{
  "num_hidden_layers": 23,
  "hidden_size": 256,
  "rope_theta": 10000.0,
  "qk_norm": true,
  "tie_word_embeddings": true,
  "max_seq_len": 128
}
Each number is 500 + 25 x the weight over its row's rms, rounded and kept within 0 to 999. Layers, rows and columns count from 0. Numbers have three digits each. The size before them is the row's rms in percent of the matrix's.

# layer 8 MLP down (transposed), 1024x256, rms 0.231, rows 321-375, columns 128-255
102:472499483540513529504489496459495498510501526564510507510515515499525517515506493450484499467513473519532493522440489511502501556499480512442488458541482511500462481451499527505482461479513522477524493514506500533491483501549489517500497499495483518484476490507506468477486501506458495512500538490496493525489504498501505510473501545541457514498479517495526516458512533468477499461503
099:501542474470507577519535502466495543541499546493548488443482437490481483497469494528473499528475564462486534505487509484525474507503472445513539519535474507504509511478561506490485501505514486501486471505505504500530436481489498502518505527519517531523512459535510496492475498482534521509523508552484515509485480547506503520527479465500496505483536471502467511488449459503517499495485
100:480505518514485501516463530500516495520462489524557475521547457498460525513499428509483484521476512489488500532446466495501491464479526487478534517541451481485486488548537531488494506489484523474507527513483514480511488490487530497505537481510478505538491519475532490477469516462530541524497503496486493475500531509497488525510500487497543458500485434499493524473511518510557463516456
092:463496493486497526515502500528479461553499523513503509463509482484453504528492513468487500560487522518462583503528538537490470512517444524544476513497507530516523483489458489483524517497513526470540496522523514466508479482518516488434535499506533454516519529471527472488476486518482524522490507517486462485510514486505471471502497522507490470495512508485494502493497523485561516560479
101:494537470481463473527489482506487510517479508460509484470490461479509456502532469480496497461508470493536486491524475495498515521502454496552505487458508500475484539455518559533469529512523521531521527549495488471513516462529536505537517477473409554543497472521544493491496495515464495521485537506497483448519498517521467471536483474493540499468485477492470509493504507527509506544503
102:502502507529479527507535549490497538493519536491494487459505506467555572500515494506509526523491490491526480477474504490523496546530513491500519489513492550480534469534481505446495529518473548548544478523499521493507522481511517524485473502486524480495472509464483499507486515502507503522474526464454514491465506528539482501490489525534514521533501531537546537497532522499535492493516
105:530464471461502570549477524487464463506490555501478523477513479510500482481485534503517535522503462500530475548496511509549512493524534477474499492471533485480528466498548494503444501490503546499507511445523461479476482528500471494495490541532512480489494514511527533519505536490510476542484506511494471497494528553508494527450506465510546486484492533474504475510491488544498519490491
097:528452545452507502434514493478513507526459509531514468530499461455526544503533481494482500465514505509492491483515520510516461506463505502505503486495521514489472492524524499507510464549462461488532474473497519537472483505520510464512488500478501530496481518525485514465477520502515513495496482465522456484470496476523466505509545491496481466521519530486515506454485516496519554485472
105:517468495493550517514533503483491470500528505459486510501495524463535484568511509479497491535493501502484502475474504490516508501507490492500461509475517519500503472488532486501470475468510480472506521514425514482519487528495504468486527487463457526495461485506551478468500511509471510510517497465534509475562508473507511512554516484516503526491495461503512502469483467496496511479489
101:489546513555509525507491455481503493473512528514527464514491521512468534512513510506557489512467479480494478494476475493507472494490522513511459467531459524539480462510489462476470502511484454468484521538526495457451494480527526548542474504503473473465507514501518492494516517501489536515481505503463522486494500465527471482484516505482491452533499520437569485479494505501497533501500
098:505507494451511517474509490558487534489503503506494536495462473527521486490474490500470503490505503483511489532510476477491505501491491481508469492490530527506451514511476501533476524474558504511494484525500495512510523469546520522482519497476545502488528463537508459511451537538479492528485490464485532487520490491561507504477511491468494510513462540470533527506500459506469514475496
110:502558480505487528479486526533516482478503555493464494483527478441515524481548529539522485518522497504494525472473478563540550479488506474465514467490482453539515478478521469443488494466487510489454509504475485478465537473496510550483500499504488510483496514509482554462491505505480501519510493443503543483483435512559506534530494490473452556520498512533528518492510495457506499481532
103:454525505515482500488520508511493475560518514507481511514513487490485477506486482498491518556481487512494508497474486518492512525520538500483447503508500531504479490531523527515516509535437504523532528541459530510463488537500481455498504569509475520525526515499502513544518466549459494475501521493456499532485529513467468451475516459462506466457480482495502502487514448519471502519500
103:502536547503480469485488512499496490470496471498531513504512519493492501488544455515456500492526449543489486488532506483495565502498485491482512470488497511502427466520475509550466472486505468491544510539534528456476519481469467484457514526424492495511507518517545543520507466470545478523515472457496488500487456531515519497525493420498502504492523509444545501523518519535493498498521
098:514480544480467512525528505471511509492502482506481519478488489506481500486470518479488502518511502537532513501551483515493493551472500504494498502457507522500529530482449481487494491517544459486479518484513498525501502538510504491436494491528492496443476515532456487529499501498492434498513467479480479517500506509519465486501526510503518490514545526500532515517510464493491508449504
102:462454485515481511520472511565536522451505520511489506509511547477497514484525518464478502457510453479500484506511529506516528507475531498494495495557505491493518483521529516450530528460505498482548571508522492460490495520450509484504544497491486499468499523523483522510469502462542471502522518534477488505503499491495517532501487502483509498515533522482490496472509495487509484504503
099:504531525449481450457509498502484483491499557531494499537478542529518470501496482480517546501516489461540533491489523474449536537525517488512518489529551471460505496512496512506468500509470502463523490506496510524446543502520520494482530523490517493517489538499505521480473503530483509509548472514538485554515517480512457512487504511517492503511518487508457458513526518497522480469527
095:554506492472474467473531536514510457493481536500561512485539479511502519523476486477453538549523491536515538477504522563506500505462502512490521500513508496540493511541501498479528488506500528538515498496493540462502514468484465503478477529464518488514505482513508491484476513493542528501506512508496498528526470521520495455521518506520527504471468475543556503489494479523472512510473
100:528471493475503506485499509464565521450487505466518488476503503518517509484468520457490473482467529529515516505483506497492499487488481496528518469505511502532481512531510494534482499519502530469497469491527500514505507505493444519469474518488537439560521509548510476495518539474526509510481489517517539506461487551495522551524466568462487489494514537522498541459485508501502426480470
100:532507530450513481499489469539492464491456464516543510469500487481484427479495539477500462538534470513523511516500463494523478490486525492500471512473526511490500449567491514539497487492497519509491509474531510494483499506484516504507479465550505518480461521475522505493520528497510463487468505475479488460447492507507481440503475479559471470517485507476494473505457482508488485520487
108:505508488510522459485512488497549526523486479520474503514456548531495458525448506514533514530482514475509479489524477532469483500483507459497501533505510500520483498503507481505517434475435498503505496471467463458469507484496520490501494490498453545512511535482495478504518488497473505490513503470560512454483522481560494515496506551468488493518520496513493468497536511509499503546491
109:479462507487563557514439502534494489465494570497510482472510503521500506478503473484491468502505452497488493554480490526488529509500465457504491506493502533490485507514467467510529502481530474507504530506479514507513514501470504474530476497488459529530484474460504479510508487511464502537522526489451484487522547490504501504474512500485486540500514486508514480530465528479480450464517
101:494500528504522516437516481526477476519519462481490513519522529483476531460454536460516504471498447515450477488552531515497509490469471484501495464492556494534470503454519530479494461545525476458515500511509490493487471546478484516548491510507454493512505512476506494525479518471500491480509493521460544463503501522474506523525528521487557509476545478484525470507522500508501497481542
096:491514461462467506469485496503529511465548476536520531491481545523531503491543520492495556477516529484504528514478531490539517470438478478488531520551527544504480487497488482493510484522507487512492500509506463478517460510517507470502505510497483516525502489476492514534477484468492477499467505521509492447476510521492475473434515513520518519537501523448502494502514458500503501506464
097:490537483516475473512450491510508506510526505488507461458509511529509511454498495486523497469478517486493507471510467493490537484513509507465549490464501512483475499510563504443463486485520477464487543548507526513459524558479511545488496483484485474469489531539520530517475493481452473512471520533499534517475480519473536501506482465512473528504504528508523539552536496521512539474539
103:495499493503446515477493468497482512514526515444513518525523529508503495495483533525512497500499537511484502504507469486505495497494522467520527511479502469526485533503518526492485497490455506497519484497460535493466518509533516552460547485476485521488515492453536487555518497505514496475521505562514486451519533486536477466471573490499525456514459493537487459495522473550469468525447
106:478509482538473522506522507493527508516491484487478505507535456540498463521526461506495471527519556531521524482498476505505472485484518491475503553512496498445519522522540465449529491492485490545494468481509478529491487485510473510503518509483527490503471499488478533507499505514522482489483513561519502502507510535498525472473511510482508524501492551462485532519518518507493529507477
096:518459462517512482516476476483501530495468496531485520474528486464527501519473526474478482523482523556459498472476562534521490502528441474531503515491530486487486498495482517493526522492535471461456489483506511461509499524498477483480478512506555526476494535471491484524547538482565483475487532506482490531507517525501511465490471498497489541484513472475485502450527498502525514509484
111:529526521458518527507479530475524502483489451539472499472524487470496508477510520515515492490528518515467517491507466466517528491536508518484465480541493551533538489548508477500478533511485530480507506499539474464516509587483476428442508471509512488497476491529496518478499538452467438509526478514510478537502489511490481547501507525504457480509484507511530498475517477500497526548551
095:498474528519470486520501514472542457526489436498515519480488499496534501484490507493519483494457502503487527497448480476481518497478538523503484542547493531538449466469493511504501491516485471479504515505494485503484520469466559492479491491492530531502531518482466497458508495502477484512492532509486463469525495484494529502499501515495487503481525510532473517484508489473503511437493
092:477453474471536503483489520478490514460533514540503468489503503522505504474530486456506529519507521477521508492475504506507480521445532538456504517513532484542532490509483474491471531465482496512493515511532507519500434511518518477522489490495509496520467546521527503472475536510514486537476435511524480479523503465519506536532471506510486542475560547523540493504497519515534491520511
107:545522531517472494438515496504546544543490512498511498490516523515499511519502462500464500538513489507481535494515472508487480514505519478508546498514530511480531557469489483495487523489476482467516513483487507524503496494499487452465555462498501427536491521486484504535488506502515501516470505461487493491487501565465526477505528468503479523505486516435508497517477469480551545478532
108:497471509511490525547489506509456499505529501513460440493527513492493524476459509484485540542516446514498471499501513486488476483473457491494515464482545494504542486505494482494513466523524508462459491543465498482503529539482542520476557503524484519535498456513494470490481485497499506521533492486506510493484510502483485457471513564499460510525535556476524512521505456553481486527540
104:500472496470490473488457504504468488528546526486471477524486489480495485489509519510459471530497469528512513514537519505430502495528491525520505540496515459514505484537501498537521518468509487471466549524513504482514490506451487454481502514516522479518505481491492523490503518460495486497524482452554497493506465487505499479476515465515466503477517513482434475495494500529434508488473
098:543522510492497533510458481508546463525475486467518495486535454502517477516450501488508474514522495466518558549490453499513488478498492539498483544489536522540492504538507493485515535534544480546506501463436486506462549516510507525516448486485499483525482498475543500495539502496496524525485510492500490483510448441539507498480470518494466483509495515529484514510485533500487486473506
101:487464473516512491536504505470499483552480541465457500494475502528489525485516488503487516511537494528567494506523513500439481512508518510445491465465511456498483481509529486517533494508544485493524464522539476500505489472461497516487515492468542486487465524508542513527518532505530483482544537516507538472536510501518531500484521536506476520525461501529493495544506442492545518517514
113:466503520464511509476543470515501479501511454490481534520503501505482492468520505482517481476481479510475513470481492497484502460517499522498493474526528483499522483538547513488483475526508486509542510524458467464521500507475541540488516523500500490516518465469451488500517538516547488522520502515501488532484503493562498450540474474472503548502515497482471506489490473513499474553490
104:524473525473519506510500531473470470488482534477453423501482503503476487507539511516503486524463506494483507469529505496454476499481454491504484494519476482475490522533531486493495520515514491521465471531496487534530477482484489486512510465504490503455449530482559479529505503475459460470486492479502481454486473491514521485491497482522505514490478501510521479506489515488494531494492
094:486521442497538480495490538501505510470504468570515520489473533466491482455516503501483488499496496516514487534499458522487505449475477526506540540503511495469520485499510517473502564500522512534530476479497526500482467492512508452469518487481564536506487461483500501519496515497541509493520511487511530503503483505485553469480527518496488477521506551545553495508467531463511488512546
097:504473466528489471523498471492495511537493526523509521517474511491497558487537542548470467523505493507464541494551513520474440510538492527517496510517521490545524475449557497523526462518490510507481558505549500444490528511509498492539508513547505502514470517485537480474467540516505556508523516503497498475497469501509519494472442469469492500483546542528482532485462490486520498508529
092:516498518546527494505491454509509469494465542534508495480469497498495486498492501474507495493488505539484491446510522452508497522495505491556509533527508487544539458526465484515490519500522496495514498502515499508460485487480517523524476500503521486444517520494499514523528529479464515510440483484507481506492519520491495513513515490531524527495510499477519496523482533485489544469497
102:512505446478499490515467461479509504498501469497541522494487540453482494488504463501471477490503474507503523541465487507493528512509506527486498527481463511520477495506562514470474449534520494522517505449537536484488498550495494524517504489527500518483555515481520512534475487524486487512523550526487511490482502552488491499489480456461490502470495509477529553498513502492515502465557
100:533509481516476488491491487530460560526504515473487511503502526500472466538507455506489518485491489490465523492523512506521497500492530468483507481489491542487481515507488497523485491543495525479494482486523506490489452510518512512474479475490505495496528511527509501453484511501523519463510500495547450463447498515478502532493495497482515499465523496566507532531487493468505478498468
109:485538482514467510490483538524478476529479498531486466453489466489516513499498482508529507548506539459493548478483493461517482493494490496543472509503468510513486487454504460430500509473522528531488501548543469509506496477507478528505492545490459472506514553506494509494503506483505495493484507496526488500512507503463492528515510508511517512487509535490527498499479500544496519490522
092:507528436497536526506475479505498575479503540504475482465501502514484516522504516478517515493510521519453487456458503447550497455501486537535490543456510498472558536540462487494483487509506488523502488463490467532515449495552502483520511507521524500516506515500481477526487498488501523541463520482518513533481509544480582492509459518471510552494498545497506494446513532498496526503521
103:454491443518502511497467517485524468500525516501472501465530507499495524487526531523537479543500506494478466516473484488520540546492485505466473425498523472495506482487511492457485512494487519512456458462485468505539516463487467490490486501492470511527516508477484461510504467488476494512555459573518489521487498498468493494538501480517486522534488516511487533519491485491445471474502
101:444449513522535532503503501479530475553490488462479477492480480459503511509511514505517501518473503479488530509491509455466515484511546438485475509484492479506505467463479506479492439504496497500488515496547481505535507476474503513537506469486503491547509491466547501481546494528459546487492518507473524474492499497438433530509536455525535460475474479498499519496486475503499544547536
102:484485562482476490501525481476507484494454532495449476513459512468504520525495457498498516508487481530497464462478476451515479474535467490493542501503543467476519486486505538491501490492500484490544499518506464495532535449456450516493501494510509489490471493495477499525454508482511494460468550446529494500503468494446521482543492478440474490475515482506510440480507476487506547475515
098:541509516472521482488508501436537497530491532485530478509471552532488466499465489508514508500518479487519485478477492492533543513474504505466489508473502534526501526488522477500521509457504517496492479537513468532517486505477519503478463469502525479482485450463481469515472525468489493530508530492485459486495497542505537489530516509516506503512499530502532451509505524503501496462445
102:510508474474528519484521548518511504507480500468485493533557493474531472542504491499511507509524494515504494498538460474456513492494528524545505513499498485493461511525524450452518502465534493490522484530479487516485509454506481505501455489474508491465515518477489529502525474510468495483502481506517492512466556477552515493494496514479510500457467519498485472469551481518547466514509
105:518487488492450514469516464561505457462483521538496506509552510513494495498493516506489472499506488549455530525492513458522507516513528512529484520536503537479546479501475486510528509521539490509488521455512480483541515490495500477471493482522486508525500500477520502525460574518483484472518496493494495505472489513497526548458453508509505483482549477477489535501493559497496500467513
091:511469493498513548483501505512495468486530537531555472498533481564497466493474488503494522515491520479475488538537514471479537491504507510457463495439510481509536493490484539447507497532490464506500529481496499484498474538527478515467441510504517494500482525471480491529494477491477541499528511513524447541517518548493543532509521531493529528527505527480529521516530509506503522528504
099:500439527477511478546499513508514461502467535536494500498524544465513500417501446476494509497439515502553531462474505465488531496508507480452510550510535539471513536509502533529477535489491537511487509518502530531468493537479532499490485474517440523487486523505511469516519525458525474522493496494505522482499489507509499511502474489483477525486462513502542513504497530499480565484471
103:494459495463431484545520514487494552534510473507517548483463493479493525531451549454476523516514513491491541518509487534473522577523497522492548497485517505521507536497490527526484510481477501508452518467493538507490461492529521508491526456528505528473513484510467504503486490537492490490565488513526524495500510491506484493496495491484518544494515493465546515531493501494520496467549
108:539514543494473494498519524516469515537531491481513430487487535522502477502485507528519485479464481488488433475531476478476493489486473510526451506525513519493525532448493434514465459505476511483502509496539445481492510453527495498497533485500508502504529508492474528495523536506457529489507524504490530508477496453491513506445509493520481488502474497473463529475528468462487501522535
# layer 8 MLP up, 1024x256, rms 0.235, rows 322-375, columns 128-255
095:524451516535495479487513505482523495510516482504517490498513462516470495507515509540452502509460510559495506508526452491511471543527471510497558442524498485499481519485485491493489506519491508532537544503505544524505514512541504514511501503508486504489541522455539506507476547506505494514474472559467489505511514456472473496506458545499469478505529487516492487503482514522531467512482
102:491507520495512493523496494502511537489524524482480554563516488473490458563489521487431485492465476485515482529488524477481491472531478504498513496490463470481486514517528475467521452486486521463527463511513486471504491496466501496468493539528519517503518575485515528521540512468502509520528475497485535509447510485490529448507499490539486463510529482500490473504486510514520514518471
090:484497479527512516524539519464534528509500475523478459492491495495484477506503460472449458496503570509515497528457487483496506481469561509504506474505464460489467548526472495513510484491516503475529510511459520446522485483497524539503490512524488564480472499505493467454471542520478492473483487478502463498527511492505500480520451450494502494490532513540479536561516515506467450517509
107:482484503499535497497526497487525505497511491477473519519521509533483515474482457498465474505516513486479545526513477506471499511498506496508480508458493475536521492525473486467532508520460502488517469500535570526506499480449485477493486512526548497515473499540475442538474492553528505525463520493467531527520538502492492522457505495554505461530531477517484503486505529475485490455499
089:477509481468483486472491465541452504500539509487524508463499518457516553450522538506525482508515442474497490484507506454536522486551518499484472480499499491452449463481525542509463528486501537545512492498455521521480514528509506528516497505504484496514496505494526475519474510525482472511481553546506500498480496516516444504518499522531474543545512508549495493491504516515511523504481
098:486507506544483534523546489465506446529526472504481487500493526485501477490512520498509505513543532489536477526511535535547501490499511463511510480500545497522490572482534479477471451501480444511522543484491505486453451554507474504473491515518514523526500481485510512523511497510532481492546516494518491505510493535522448506459466500497491461507485519482530513456489488524474592511470
096:555447501503517521467547512521515485448459470486478507516518459509482516512494466508472499501495464503505526468514475486502567524518490499547497475492497521427493485497504419525489521481489517531518495488454524481499472497467462499450513470520482535504506501538528492504542509513501529493534518508535503519505457520487517465515523522471488509517533524494479533467535497502524480477497
107:482485476479516458543511528514463509553510500405498512492527483524495516504478517485520502493518485546508485491483502494477495553509492488463510506554493523448498533492483503463485521508476478495491463553481473498502482531521490505457485525515487481499533516484476543499472543474412462500480512466511477494496514481525483515502508536482515537503476508528494494490495500522529492436502
103:512492506477518487451521498487424547512453462492494517507547548493492470483526513562513502509482497517488556510493487477482515500500454471520500521527496486483531554474478477498505546512488506541530471477485493480492512501520479502553502465510537480488475503499478500517467523513490445487515498458492533543494473483457510546497493491506504469495524485495485513499467477506488512475511
096:465483590492489503507490486532529494508523470467471496520472477491521512476542519484475505487509452499470465495491492544534474525494496531480512523508487509507480540471474483501516523484493497498532508499425532508468510537528508517482540517466517512494452469504453493477473483499526518484506533500474512518536518470533537516506513497493486485532525485507421468448468532520512483533505
110:489484504509523510463496490492513548488492480488499514497491491536490512504509512474506528490521520536461510524520515477534511501490508494478475538475483484525507516520490542483478504488472467527510521532441530545485518469536451468484497523491497497505525491507473492529504492495521450531495483475444498498466526463499481501480532483483505564495524525512521492561507468537464491497531
100:500466507493466513474497508525537455509516520481517460495491499433498469556524555484523482515503495524494473510489491556484500481581482472519464500511524499512481503535484545498496521540502536486515498466500538490527489516510530470502491512471524469503525507500509484492464494504513505516475477518484495522471525493536528515486470480530531426523532496491474513497474527476506517538536
091:474504484479480502483483485513497508542482512527508539489479488525480477500505462505523470489521512507516459495514526532532510468451482473533518441483524519557465481511479502511491456503512468508480537462519460515487499506508485470501538487510511545494520507458539511478454502466538505473520528492485507500502495473504464524502468496494506485504488501532510532478494497518498533523478
089:527468546506497496495509540502493532511490547518479513485518479465486519437525544542503468466487478433483482510481547518508474526506507500445489515486487486477507507501503485533545481512523450501529508485505518537463454543499516522508500486524466482526535491485478496493486507512487501462500516511452478514506487485507472478494492494531492521522532501524515501488457503523495541480514
099:463494496486514524564496474543506503477533528518486525465507499477472489490507482487496475529492473533501513551516515518505529486511521523502479483527472510497490516475490510517485520512505492455518557505521530511473446495514513527555489494479499504492506517520500458520548498492452501500502482489510543520477478445530490512424557460530533510491525514488502472476512535509448523538527
091:494487513451497513504521517556503485478533494502476473473504479484518538514495487496515468450486502488496486495466492510528547514499503521450500487456453492506485532525489558527514519484512506468534523489476470471501521490496523505524481486486470509491467466530466514493508543507499491519500463480505534482524445499508497455539529471515477503498525511498492502462554468485549530482509
096:495528504461516469462503493480532459487506526476497520534483461505463535489497536526455486505482474506469513525496495552491528521501548513459450503541485494448494492494499505483508520504499482504488492521499477482481463471515536503497503488555505505512494520508503495427500540497461454517514499502475463468500484539531490516469446524485483492510459523488496500505480485503535513543523
096:478462502503497495516489496486495529503498515505536499506517504527524481488499554499527506458561547435484468488516496494488494534523536540487499484507465489530495538511499502525530497538463516507499494547475504511488533512480522451488524494473471458494540534533522511523511469510486499452525501538535495498508519449541464483504500487500510488491493533505493549507518530519485512480554
101:492478450481478471500530492493480519470488517500491495515490538510477532529498456514488526455478500494484504517517521505459464484492491495523524507509465494496473541476491490449456488522483460502480501511482514465507514495493544474451553515477483487503523497523488474466506460492467554540483521506493474539565504516531478527512554511450500497458532446501515517487502521451495519447506
102:493476536507463487514524509517493532485489502488506548533538434482492461472537464479511528497477515436491515515432520516532507481498490494525482500461549442512462493477510483485528499507513501498472503472509477465526489471517497459451551505523514528510529485474525496480519490547465509511497517514526475460542529482494490511521527491495538475445503510520536501520538529483464477530524
103:510497492507478499524446488495494498454473464489508485481486531501494553473529582444540512513511491493518483501471464489490491487482507501501473546548443497504458481495499513512534547489489526500507505525543504529541489540500536435475523516503499483522475482512521456522499479459507537482553496516547530501482486511465517492472518516538478487477490516496506475471519532531503515518525
106:480469520498507582481492468497491495518537471432497513512511509478517552498500487470529545503488467470517500521525512516485485487533486513515527529510466485524455530509486495448477519517509489471468501480494478519486482531466469494489526454446533515522498543498459490511479506491475510471497506460487461497499457506460461470529513482494501499472448476442484421449495490478510488554520
090:515517487496480486468499469501484517517544528487520483501531471482461537490537519507498488484471518497513520468500469489457498464528512484533478482493498518544497533494432508492437519496462479486474492495511542534501523514504522446544489512529523480514476491496506495506487479508463475470487495499494487500500475489474528430500534522492552527474517499512487508485502490458514519505466
100:451524525514516498499505500506510484487491503513507531484506501477468493534511526496458506545526450483488394481513494487529476515525507503504478519473514540507496475509491504502513471548501520506553481483517468509526498498493545489483492465511529534451551454485497492516508530487511528508455544482502453504520520483498490533453506488466541491515501519526503495445510505469492496518489
106:539499519486495465512522494525514476479508495486515523524511491551477487478469496519551500515492533489448503493521551499526506498469504510465476516506478540536505458473480500512515506498483462470492485506515499490497506472454498517491504510497477494533509475469495503484507459475478491521527473470566515531476487486484506478493512503479499495560475499471500551481479506468492517480505
130:522493538507475454460524477491487482476475480501502459524530514482487523492501544516506480519515506509473522535521469513466511527501468475491512512460457482494491529502482505484536490500516509488505533525462450481496504461481481527480500480475473520501491521515506500482500448530515475538497544536495490500512453513510516493500511512539484485478495513506480530494495542513544514529477
096:506546540484528513469531533513525433487493490482501480482503505467499527525482529514500527520514508495500526464495470511519519539499503472492490488493498503498525473497513490511495472468487522498395531456484533498491498535502509478510519502551490519557494556490500512538462488546434473474497443532553482486520486510539489500485485466479488518510517563495521488470494491482523463513464
126:477477504481483507518528503502451456484521525500524473470466469487437431486459494508499499520500467522509507526514506521485534511512539547525514449536434498547494537498526493505494507461494505492491516477510502479494462501469474462534451483511504502505481459525475490496519520516497503501520516522472524524514457465527495491484464542537524515497512522472511475472506486516483507472485
102:511464497452506498570491547504515515479482501427501473518509454522490488528526501536534510498513491504496492524508471459514470498522512471535515492499515555477506510547481466508462525469497486529505512483543455506530493499519492531497464505474541481509517510546508490511511542521463475482519511535443460516489455505488509489560509508501500469475492487524507527495455512478502501511510
101:493539567475463459518493492527488542540483519488539554563511513544506479478466554518491491507499490534470538505565514500514492459511457446540471495513504490481486479499492506508539529495570532493507499500526508499467524456488463520451480486501468524483559483477495493498541476533491524524489485506473528490482503516531510487526518506513529466513519490497479537521493461472460500472514
103:521486507473473508544518560524488562500487488507493506475496527464498517525503501461481441503489456517528501505485466533503501502465464553499532501507516509519476498466539473542512501510493471499515520535479491492516503522495495461500449553496528511527467525512515500508515538521540541520509483467462504520477514483482504493512484529475538511470440447492528517492517504489510511495524
111:513512532499449502487500485500454464545520535475498498464466471524543497521477458488507471493498475503500481495526463507523513498518488529495523523491499513515488493502482499545489502500538471510526465532510468506507553461499503502523503491519517505516555489497520478526490523476528508538508545442527538484535480506516518513519446531499477510519503491511485525491496457493507484542540
103:499457523467524469488502461510510493473474501504509436518485520507494522508509509504502477474522455510542472520520506517496478505452513499477479502486519507531493533461515560522450459539506510501477540485480485530516482475508532532525506457507494503447496530517502566460501508529471479543521473529502505502503515506501456529551519531467501494503484527530517482490513552489499522490491
096:518507467482507508528490535497490474526525496485491419523480535495469481490458537503552497481512508477505482488498505501482502540465488507531493481516512508496492489487528489497481472511487525505497500497485549530493477506466457520474540509463485519473503515549470507493503470587498490473516531485487508487539556480568484471468495527540549489465505498496503501454473549483518499523490
085:522488515486518481523513534494455508500502499506487492491459499506465476485492504488493506467493468488464488515571451470521510524481478536515479508521511433513498471476501524547503498569447494504521478507501468496470491518502513538519512515470506516515511475444527537494485481489471520471454487478468516538517488504510506468478519500454489516489485450509515491524475511486500534505497
107:542530483503525439522480507508530520498521504472497496502477515450476566515491538498493485514505474477522505482498514470475484467519481455499488511540503495515494519478529483503489503497518483544509513456469514494536523581495522489479531508519479531452492488534480464500458532491486502504518541501533516495547518477493503428495495523463504529507474470541507416472493511526526471497489
106:491505489483492469505513454497470518492497502535478465418550450538501465462540478477545531483478521494505516492479486533514503458515492527534498467484500490498504524488463520481540500477515490488496525522484488487462526525467451459521477514522451524527483515502487478498529484518515545510502506481471499491498509469506469463498501486508452476522545522490472452497448478500513488478535
091:506537480529466509467539498536544526463475481477484513543554479515506458453493487513474471477555493502483492501483498477502522491508482519485515522508516477527499491484499464471489482481506472476484493493528483539478520563496501501521542545506434548504504533497502506448445524506456507489494556497489519471499488451498476518490497455439512457500469483511452482484472502505502535501505
096:500476512471508459493493482516494534515513494480434475503522520481510533548477525495531484469502489538477503485523529506536498477495543551499469476463487500493538505525483486490473482497496491530495502484502528483506529518499491515499508486497477515520518492500515526525479493499511513511485510490486500506491462500503488465538471479490525544530480486496477489499581494535477548475518
092:504495481470457531545504522456484472523490519504509507489534504501490477490490519507501499521511467489506497568510484532491496460517543499506546491529505533490470496514569524478498496535503523457469501515510452488474529502495533464514553491511540492548490465520558481459525477484502522533536450487524505484465502466490480532490494514542522518494465493499465505492513515483501533506518
099:470531470491494501512505483465516456487484509510492562520508526483517503499487561489487545492471525537532537519502516484493508459566499444511493485505469420524486473496484477512480497559502482508483521532539489439552479506509521505499504544516530499494496492504509453493486478519484533528506479505487461494542462496557503469535508501540481450472511447501501476489493487536489499523537
099:523488558477471486491462465467468504510497500524485494524506527530506478502495507539474466510499487554462495509546490490493535531486485474525537515491472502507518547487499525509497526495529499487501527469516482512507465473485546529475509519495501500492532511533531476479474497538447505482510495478505509484491475540481464520562490478507502458482445541492515498458475531515515477466497
108:490464504450501465526526496493455475501528466489517515498520510521474484496498520500524503502493482490495480501503554493500527522513465474525515504548496510478473497495520500523463454436551502495538535496504520509505522482514512519544475486482481491520483480456491558538481510487498534489455491502528501488508542498479535532502462500491517486497443541467461490478499501489491502476490
085:520469468472495492523490501453466479518495472503498545502496508509524511455475509523532549475488496521510481492464545482527544530539483526526511466487493446502542503443523507483483575496482527488473487499472487488467489516512545519519477503506517509510527507453501493459519468531513468457494485478510526472481512484482517564510486493516514527491512508510486504497461512535492524501501
101:519540526502556516498519522487477510536521523507464487524495495545486548475461498507472484498496462482512523508528457530524497506509496460465532532517510456486536513514523480493532502488466485475496529472516514529524491507451485548508509490566480491522506509516536542503476474478510524536527462501445504477508466491499534519491500479498525447527487467492462497503503482472518460477501
113:521511499432465475466483537550549490475512505501517518471503556511507511472482514530463506478492505527498453525526460492529491508468516536480500475461500510482493520485530518521517519509480493533535506498475535487508504514518495502524485533514502534517490525515458511502504511510549490516466511490563492549502497486522484502498466507490496544509509515503498528494471508490544461478507
103:474463496513473511441535485492491504458536500495533544517520470487484505528479512477494454521521467504488516512518508495500506491537526466521499481482502510534464507482526502559515507497502502511483477510513534490523461493531533510510518509491523525486538471488514557490517471542506491538496534513512503474507516493551499512461517506516481510508498521468521512483487515559512419529539
106:493460492564501503494503489475471483480511491523503497476474481555527483485550489498509521511522478510460475507497486510510477478527460501530495528543540477445534462466520471514500498529481516469528537511520522436493528495490486464559469470497534487463559520521528505496497483505510503485497489463458516520503472486495471492475528466512463496507510503475500504464495479539493471510486
100:528501501488475463456474473485517486533491484459475508510497527488490517528469461528521489482499530499496516461478514506499470494528475481488463524539475551509502523494515544461453496507527482497510445478504479547516493522487485477493519468519478499496467494508539475537530509475494494489529478490462490490521490446487539514498482473501483523477497519491482517495478480463464524502531
095:552481495515465472479511477532462557483519472488466511476524508475498534492489495547488504494507469507437512491495512481521517503515540496468523471490489520475481509524534504527491501501494509508516479498509508489560516461497497508496514504511502459528473519470505449513540551501492472485530528486460493492519509488500469441492471533508508469497493503507527512509519494523550492468494
103:499493493468449470531527532487470519552502506466474518527507528492468549524508525528470482484444509537496535470464492509536510475501485440507478522526487529457480502489459453501542504490539494474504491505448480504492464472474502503507496515515493535517467507494545489478470479504508509506490477541491521505478483457500458503497509486545520501478537512543487507490523478499509486496504
090:515504528498468483482531496496487491500502453540529499474531484481520488474513507514509515512501487467558514542491552493484487515540499510508451531486493506460503511516496459518470479511512445514507518495480497506521496491530515548445525512531532525495486539514497508451482516479540494518504469479458471506522536533474483454520509466477506512482487470469504513490508468534493510525483
102:499502497501517522493487475479503474473531487465476473530499513506463487544532517527461511480479518529483458509519548511524472510476483518494492463491499523528472462481532524488499497534481528529465445521465516495457485507475488506486518494465488551522481456472542515503520509462548498522474524532562538497539493522478513471484490489514510534484526477502531542482523520539487472519523
092:525531543521524502496493532455515520541537503492475503496506525496526526490475534533479514466507459483483472471497525491471523472489497519456486500528488474496462537486495479509503451481497493504462518540520471452520500477522464481496506496495496490515437513491489506453538494447471536499508428527471511539487476475490553508536526475513510511530492492525446517508556480539505443519520